Weights of a small transformer language model: MLP 1536 GELU, 681M tokens.
Each number is 500 + 25 x the weight over its row's rms, rounded and kept within 0 to 999. Layers, rows and columns count from 0. Numbers have three digits each. The size before them is the row's rms in percent of the matrix's.

# layer 9 attention output (transposed), 384x192, rms 0.0496, rows 15-29,79-93,143-156,207-220,271-284,335-348, columns 0-63
105:553550521527483500487491486467555436490528524466502493480517491488472482488476496487528477500493483450495505481523485470497548515535502500534448469554487461481528499520525485545479515498511487
110:527486481474573492481478537515474510470469499524490514511504530513520509481522476502492555482468457518507465580504443485470515534487527501482481485468514512520519505498522529531459511471506484
105:499549523462510464474543504513459516487542491483497498556537475482489526494504530530516524505517508505471516522532516468447516536506555499478484500506514475495492477481490501468474518494503509
109:494515485552499499492495474548531510489496513529538464529479505488506468521447461451501472521507514537522508490530519535432537524501509476504524453495526502513496513494469453503489447507533516
102:541527554485522484525487523503488485532507505521522463472441498508501496536425502494509483518529542467488505493481501525489473511526508480510540494506475438524493433485477517516500493490460484
108:500515501489544491474446516498480509536505494515482493470505525496508523501534513529487515484500441473487500479512527469520475510478499494498493523455508484500477443509499544520504464515495520
125:527527495496521518488494498514479491523530528462474531516476507515516485510502496534479497484506513480492517522553514466508496471521460484482505460486491475467483518528507500516494454471510482
101:541500492495503494499505466524524469458471470466520529498482525515503482517464510504479469489501491488542509509449497518536482471489510523526501536477511460525561507452470530534491474448491520
097:494511483513504476459458511477521468505496518519545497472514463474556518540512512524480444499496491472509492472495500519507485497474549481484513490489496487518496510486465497522513519510482479
107:546484477513530501472489491484528503485483514475494454454509487497509499483484463522493532506482532513500478485499452532540485488553487496479506504505523450487511525484482483482497475514509521
096:493492449497460496515488463500482531516520482517487517491491513537520513495541502525491483500487464489503465527486507527512508507517515480484526489495445456501558540501553511541513513477489517
097:561513470450473514534516494449523501523485497503526535505555509518513519511432444502511518510508485539477487492474489480504528500488502520506516529516469507461511506517519482483475452525484517
104:490476464496533478517505477457472496541454481481510496495503538512495461525538474486541493530479490555507476456520509517515500494506483510489522510523470510502512557507535508489480522549499476
103:458490533490527517483526472548534492501506478480491522495561446464494472494470488510515531468537556506478499516519517495476525448486510469487485503507478541478510490516492448491467481488503465
109:465557509527466536472474505509503497531487470499462482542493494553539465502501514534461530478539501477507516498505515537489490514484494509477491523523505484520525532510500495465502503525500481
095:518502512455518458440538526504502514498478502506491488480476527509462501480509521508457508503501516492446457521522476538518536524488535525532536491496498480492499524498493510507500515514534493
092:490545481497484502560511535489522512530515478494488547498554468491509495507473484456463507479524522473517515451489498503535523504498520532504499494514493472457456490510483503487475489495509485
103:523475538483489489470490439513484480505472511476493511519508447530470490434499509499534526472485454488547513518478526482521490525507498508516466524494473510480520509503510475481497494532513529
102:473501544483543544515479521519477533506477494490543479475515500515557528498523485469508474485518520511449511496463473518491459474503495435503494527479501476489517486479508496494492519494470468
097:546544459550493495507524560487476478515518487469467543561511528487510526494498510511517532480493494492502472488498511482505483538492518515539571462512514526495477486506471484505482537537494480
101:520503486522459514495463504482499494473476528501506447436487485513501519499460516473466494519539485533509514482473529541486486502451521523514519556528481508527497536477554493447482488514481476
098:473495491497465518472496495464515537468463507512463477475519504488488485472480467474497471514502522493476463466450488533481572500513486491497518499504517504512511492515543476490515494482499509
095:541471478466478458471487512481489520519525523499420539506461475511497463499486484500496497514501437483512509492556499502527475488508471521490498511485507526488523482564459473529480498492519513
108:495455490485518488496477503537536520471507471515542505577520451528462483493529556488543508496502475471485485509530516489495526506521537490516544501454509488480524475542486473490475519512522501
095:559509515461493476458518516545551494490482468472498459485511452497505478460503491460518492506522515536530472495497496512478518516487464531504453546463507499480479499545447548487506497497523503
098:497515488483483442532487511499519496525479502492528528517523472528507477539504493473486534510477493503511473484477496459509528575518533544482488514512562524496498522455514497517548487507486460
091:496486459498499472475510519521479454474483471502449495473438538435474433498520558483481471493465492470486464496480460520521487489458523541499510475525525489523450487473523519531541508497554517
096:560503502437497503467508511531510474456506507493508507516480467551464479451534494518508523514516492472527503534515501527501495478489506507520528449492492456522537526509451491521515454512512502
094:466492523488494492509489510529489485456503508486542511514503534485526486473480443521451494510483485514482536505484488489483506477432510511465436490567475492480524535522486508517435501488483537
095:517482462540511464516477465492529532501512481499511488521491505480490467488486458463503530450500513535504462515494503515515501506525517480535497491510503489507506523534512535516502494496527504
106:489479501505484549479501480498510533503524534470506542466485499517554488442518471492465482486514497508479512514509475531498504538472473493471510528557469497486511503472503492479513474517515507
097:491511502473468469496534491485496505507474477503535497487505510505509536482527501456526488473516489499515510477513530520496520513472513506467540491530493481491492505530488542482489529490518469
093:507522480534502513485519478523500503533488537486466531477536510504544463454550571489497510504498484507507449473488476484530486454501524455517478494485517503496506509469506500461488521521520533
093:477503481492476469484507500463485522486502500508513475456507509514502517476532506522519477515524473517527471509493501506495505481526488472480485482505510538476530522535497507479488475472515517
118:497510443555504471492506523530439517525520493501491529522489492512472456549457520474477523522514534490465513489537508506506501504489501493499542467529469480527518529501452511502489527519498496
093:531495486528525506519491525547472504501532509499557506421474480491513492481515519480505473506490491531526459448489480502494490479459489475485535484506487510513514475459505516476495461505507512
084:465486468486527515507496459449520548478510515484497495501545515478526490519509485467464464501501521475450482509435516523463488482456506496501542491528483476528489480544514488467535481482538512
090:532456526477478515546504532458498495492481526493502503509504512461508497493457481513522501499502469489546522461518483539492575497477486546480491529477475487475503465502497488543489491489520521
106:469509495467522508495510475513506510499478545541493465526504553519482505494477531522504490491476497486521472496489543512526532453539479477466492506491490510510508493536505472513497494505399526
105:507501520492504444532502492527534487519499457542446475517527507474519509501494482494467497445525493486517489503482490488455513519471457492546550497551481524444510532504513478527496478505511472
098:498469518472460511527499516476531530487500455519504537518484465515512511504517453525522433527490524481507503484493522521517485478533513495495479506515452470503492498495502516491488500495473480
104:485507528513505540481508495507512472496554490509443526512491481480515456472491448475512504516512531469488511529511506484490486505495501540481474514474523514524473477514481490489569503500537484
099:510484505450538565444519502495499485519500484498492496436486518522483491467478561506537470516524499499543481519516477483506514506537447501468494508500501555509537488522514473497487479512567499
115:490507517522524494486509532528485505508468496521534521544516526531493560477501478509482474484524501507509513491497475472500515496483518534468483497531496469491484493509516482501532503495491512
102:502557536491506502524523527511455482490489487477477472526525480505515464480490504502499499517502490486489521474494533541524483480473491486504510502496469536485477470531470497496481461480538475
094:507462532512506544489510439442458540509503471496493452444502478481537516504530454515503479479479494504493504482518493464486508517541548518487542529481512495489497488438526476511547537531496509
109:491492468529527506506532440489540515498451504551498510421470476506507509519524477480526529506490504515514500512469461496525465484503528507518519478519492484515501512521547497453525549518495475
100:497490476484465509504476476515523485493479478523503517453498517512487515511536487520479505518480467498454501498449449447528537491526504519482483518523519468502500494511512518486555499519444505
085:480501530473464505522471484484510473509525543490476509494501485459472481494526489519539499523448596486499531464472508479556488532485534455522501491516485463501537479479537497529497484487524512
089:515514511493516531497526442516472472533487524523514492437506546512499488474482485521495476497516509510494485527455501454505451461535489486491499502488485492485469498459526480490482505496513507
089:517525517534497540470477486532513530500477523480536502492494471479520461465514495478488476498473509535506523536501500473512462498514475486476499512483452530493480482547501519467510509465491492
095:481507515532461554488470464519520487481490508482512472473471527485506461473540502476485482508482462514502516533526469515504542496536525521500505501511493480491522480523497485471522547520473493
103:544494486525444500525467492530517504497519501501479478498541482490476477503533511486495526516477519529535473491491474513462521499482481532523479511515516554494487530570437477514517503483485476
088:472516515489545552466537452537523492514502518448481504431478516511507496516515508523465530548457519487479494563528464526534535498481502516494476504510507499487514481527517513488503518515455472
104:510489520517476509472454516508485518485509520500517511531516515482511481465491505507538491497552483497519525530524514495448543512488486480466486490480498460495484494517484476500507502478522488
098:475483492485524477490525498460509455504508517544540479426519501483506524539519475540551472483488486525511491488531503454487507530515480499501514452471483503500479510525513527517472484524522524
104:512544493508490453523531534510508501485494489461471519549478496504486490500446464490487539487513477493547499500516504538430543515476493522509507506508520531531476531479490500531510527467499513
093:500512457473484495481511473491452501523488536578516512490465524502493477528561549482488504502524507473483511476509526475505465464553454499455510479550522498525500514479464491486483532496506508
097:501509469476469509505516506499514538528465495502521512497553515494519515533550528503483527467500492532519475498458516529455462466521503449498466547498525513519511501451488524493425480446521472
103:495496476517499492482548512520481519520483575534495509520489460524463502498512500467493493441514463504471550488487521518495479523497492502442493437505439508517541499519504497452493506499530570
097:490496503491480515508523482452474497515450517497471444462521484509521500517467489505525439551503476503489548487525501519500506514508531486475526505549512462454523475496469450523529506542513497
109:511490496519476507514502476521509505485505517542550492499494510538489469513541515513501508481476457482510532516456484482510548523508462535469459489501512455514511505487496497547496472502485478
095:496491502485490507525502529524515485520490485512502501521495519512529514531506506490474499523466500540468537509499453451527462489521502481493474491479513521517482516483532518522521518501471533
098:469507454512477499504488490481510500499481478498509517454505508514531496532455481513554482491508474527509520464495489545509469488438559466483468520499524528508514497484466498538547491474472522
092:532524511480526486553474476525480526527472497495506464529495497476495515489486486489514502482496512506480488504478524485515501503483495475486455495481510490491477527469487532537512529507502500
104:492492473475506468479514511522504482511528521501481533483481547488478518523471494516501495503466509486507509507496493513531513512502506500452490484490460442516502470474511510462477475519497486
095:497526491528492507536513503477465499491485475535522521536490465487506482523483486487481470498506464580501519530455502549493518463508459451498513542546516508494524517512515536508547501479496463
102:492518503488510488482487448502526483479491516433462467471485527540529501500493488466508502511497551513465538489493456489546502505508532489497472512540516473535543471523529488527537480527477504
101:527499534505479466447514530511503508501479483524558479499488545501503509485470462481515476504504543495547493526499487505516492511474500495480540477497467494465505505476496484470457514517526541
103:482435524516507486528466507508551524486487479511490488501545501544507528528505452495458488478470496515549515485470470532509488487496504502507512542482506513474493520462489476487455525495513474
097:525480532524527510536487504472479514500508481471521497560502510502464519480517485504465503537515483510528494491448479516499502479519496482497512491458494543518520545485492478498542495492484479
106:541509527523492471439484469499478503506490496516467505532505448526529462463497504500499506533513490486504501500516483477469472511541493533495525553483514557492504508533462542490536491505472512
096:455482509523499495502479542531497465481500459512522496481499566475528517472456495436508534461488522505487479516513514469501490474479549522477440465536486504501518449531497523479499468530461522
095:429513562483500546508478468521464535509512500499513447461506513492509499475491497480472506492471537469493440480495510468495490483501468530518520537513513520463518532483528517504483491480485490
096:511421506507542513530487513530542473500523529477510525446451507479505511557499523524523516490490524505499485503456493507466515494488511485513488472457501515534491534458463483507520509476494494
093:528524477507551527517518531491446506559527493470504529495529516490461472445466496486543460481522541506505483506477502488514524471536517478497507527486479472465477519507503512457491524474513486
098:465494527508507467486479498477488467488501487509519472541499496479471491509466459486514495491527559487478545487463524487524529458531528499465498485495513522483545533494473494500501472538540529
096:483483518478524471542494476502488481525530510525505484477565519494484509482462457469457506483507454533449481496522483531479540485556463502507497523458492515541504495522533501509490518541520529
094:467477482520520513473494520518496475463497525501496486503498469474476479561441519452487525488475541460538529470515492526531483490488502494493526505507480493523499477498476475484515510471459505
085:500505571491496499497457511496468460475507484523523503506491481487497494464500492546487506498484469482540492489529501494490492478468535497504537490492482460467536533499465519478502541508463491
098:512450458522521511511465532526491484531523521495510506469540531506505489477467498505524462492520557477540486509515511465501482510492500521491497499471498507526463524506513466491525473452532507
096:480467513486503480499505461498500543534544479525501522527504527454471497531524471530483485481470478473496438508499494519468547513519506498453463515479449466488506547485465510539501537492510487
093:467479463537493522482524507473471528508526480483509478518535471520473468487500498487514515515513500528469501463519518494457513476544571536507449494535499549521474490535477535512508434495458501
093:474473522518510521517506509551482485517520523505527489493464486501511468495531505506460482473490485478499499529505457500501499556541460524507499474534542502498492486479499511495483495514468524
091:469539458528477479456509523486467500524474514424525478493452485491444483516510458471484499476511514518535505516541477469529567495494476500522495514497480496473465498488522499497490522473514521
093:470481479561524540487511498495521487506496514474484498445497506522504522522474511483511509527490498509505488471480470540468505504466533522507498496549524489553526521524500449473509530489504522
# layer 9 attention value, 64x192, rms 0.0357, rows 16-29, columns 0-63
098:525494467533504470497479523464530488483481587494533507477475490500478517467516485543568471526500528509499451509504491502511516476509494487493476508481522544554519465530463478529486512492511535
101:491497492516512489515502520477461514465529478541495530546487529479492510511529477489478476513476497492492476530502499466499526516478498530536519461500496490561511501514520529490499494453448490
105:501511503506522503479509501488536462483481437482466549515461498540502498506506517519514522499508460491553518527507479497488487547476472562527555480481516535493483506520500523502455527495514473
098:499462528520487503456514457521541537492542519514536471522480484509504519472551472491491477485521464469501502496477500484524517486498503514480504486514483478507508436510522473514529474467493518
097:551451515512485484540516458556479506479522505479469500493483519472500492462534473492505514487465513507485505508481489457493501525553494525524484467471502461477508545533480502505494530473532505
102:530539499506493479492484527539470498538492514499521530479471492522509460508516469525510492497462503491520505565548511533542463490492532501496498509460510496485554536469491520517472450511495466
101:468545557497518511475500509486523480468486485491538459523534508509529537472493532502504485462479539513499498550489489508471509493503439515525514520502505508491511512487486498501520512533511462
099:543492503536504485489513541463503478542491553488458487490514528544539453526438425465495511506504498478543528511499454492509522496481498529523511464504495454506492527528498498524556506523464508
097:461470504524530496504494491497490515460513485503543516509531519533467494506485505500468482507490483474515543471538532478515477488531495477488522496468508459512525493454475529500458519512486526
099:506498494535533525513473499507469504527570507468497528524481502460463505493496533472503471536507497477512515529525499526492483460513461507479500515500463484522511507530479499496517497498525500
097:496521459524491521538478503488487536497480524481573472532459533514498511534524526486546553509476503471428454488481478523511495538539522498500512501497464515491546524505503556488443526492462523
102:454519529550491504540520540537507510518516493523503518500514495513530514514509448476482477483477493477490520431543491509505514471520529505516525513490474530481448480484487450471498512534462514
096:459507470473533512503516548488480505532537553475468472490510450491464458491529520521523509529499504501458468537511549515467498558505456516500479481459515484469494483488494505496496460490491511
091:490555530475472505478518486502477491497478462482515557527513517469511506497489546496468514500530472513501506555491515470478479484472513514476499480509505494488499447513502483499489498558460509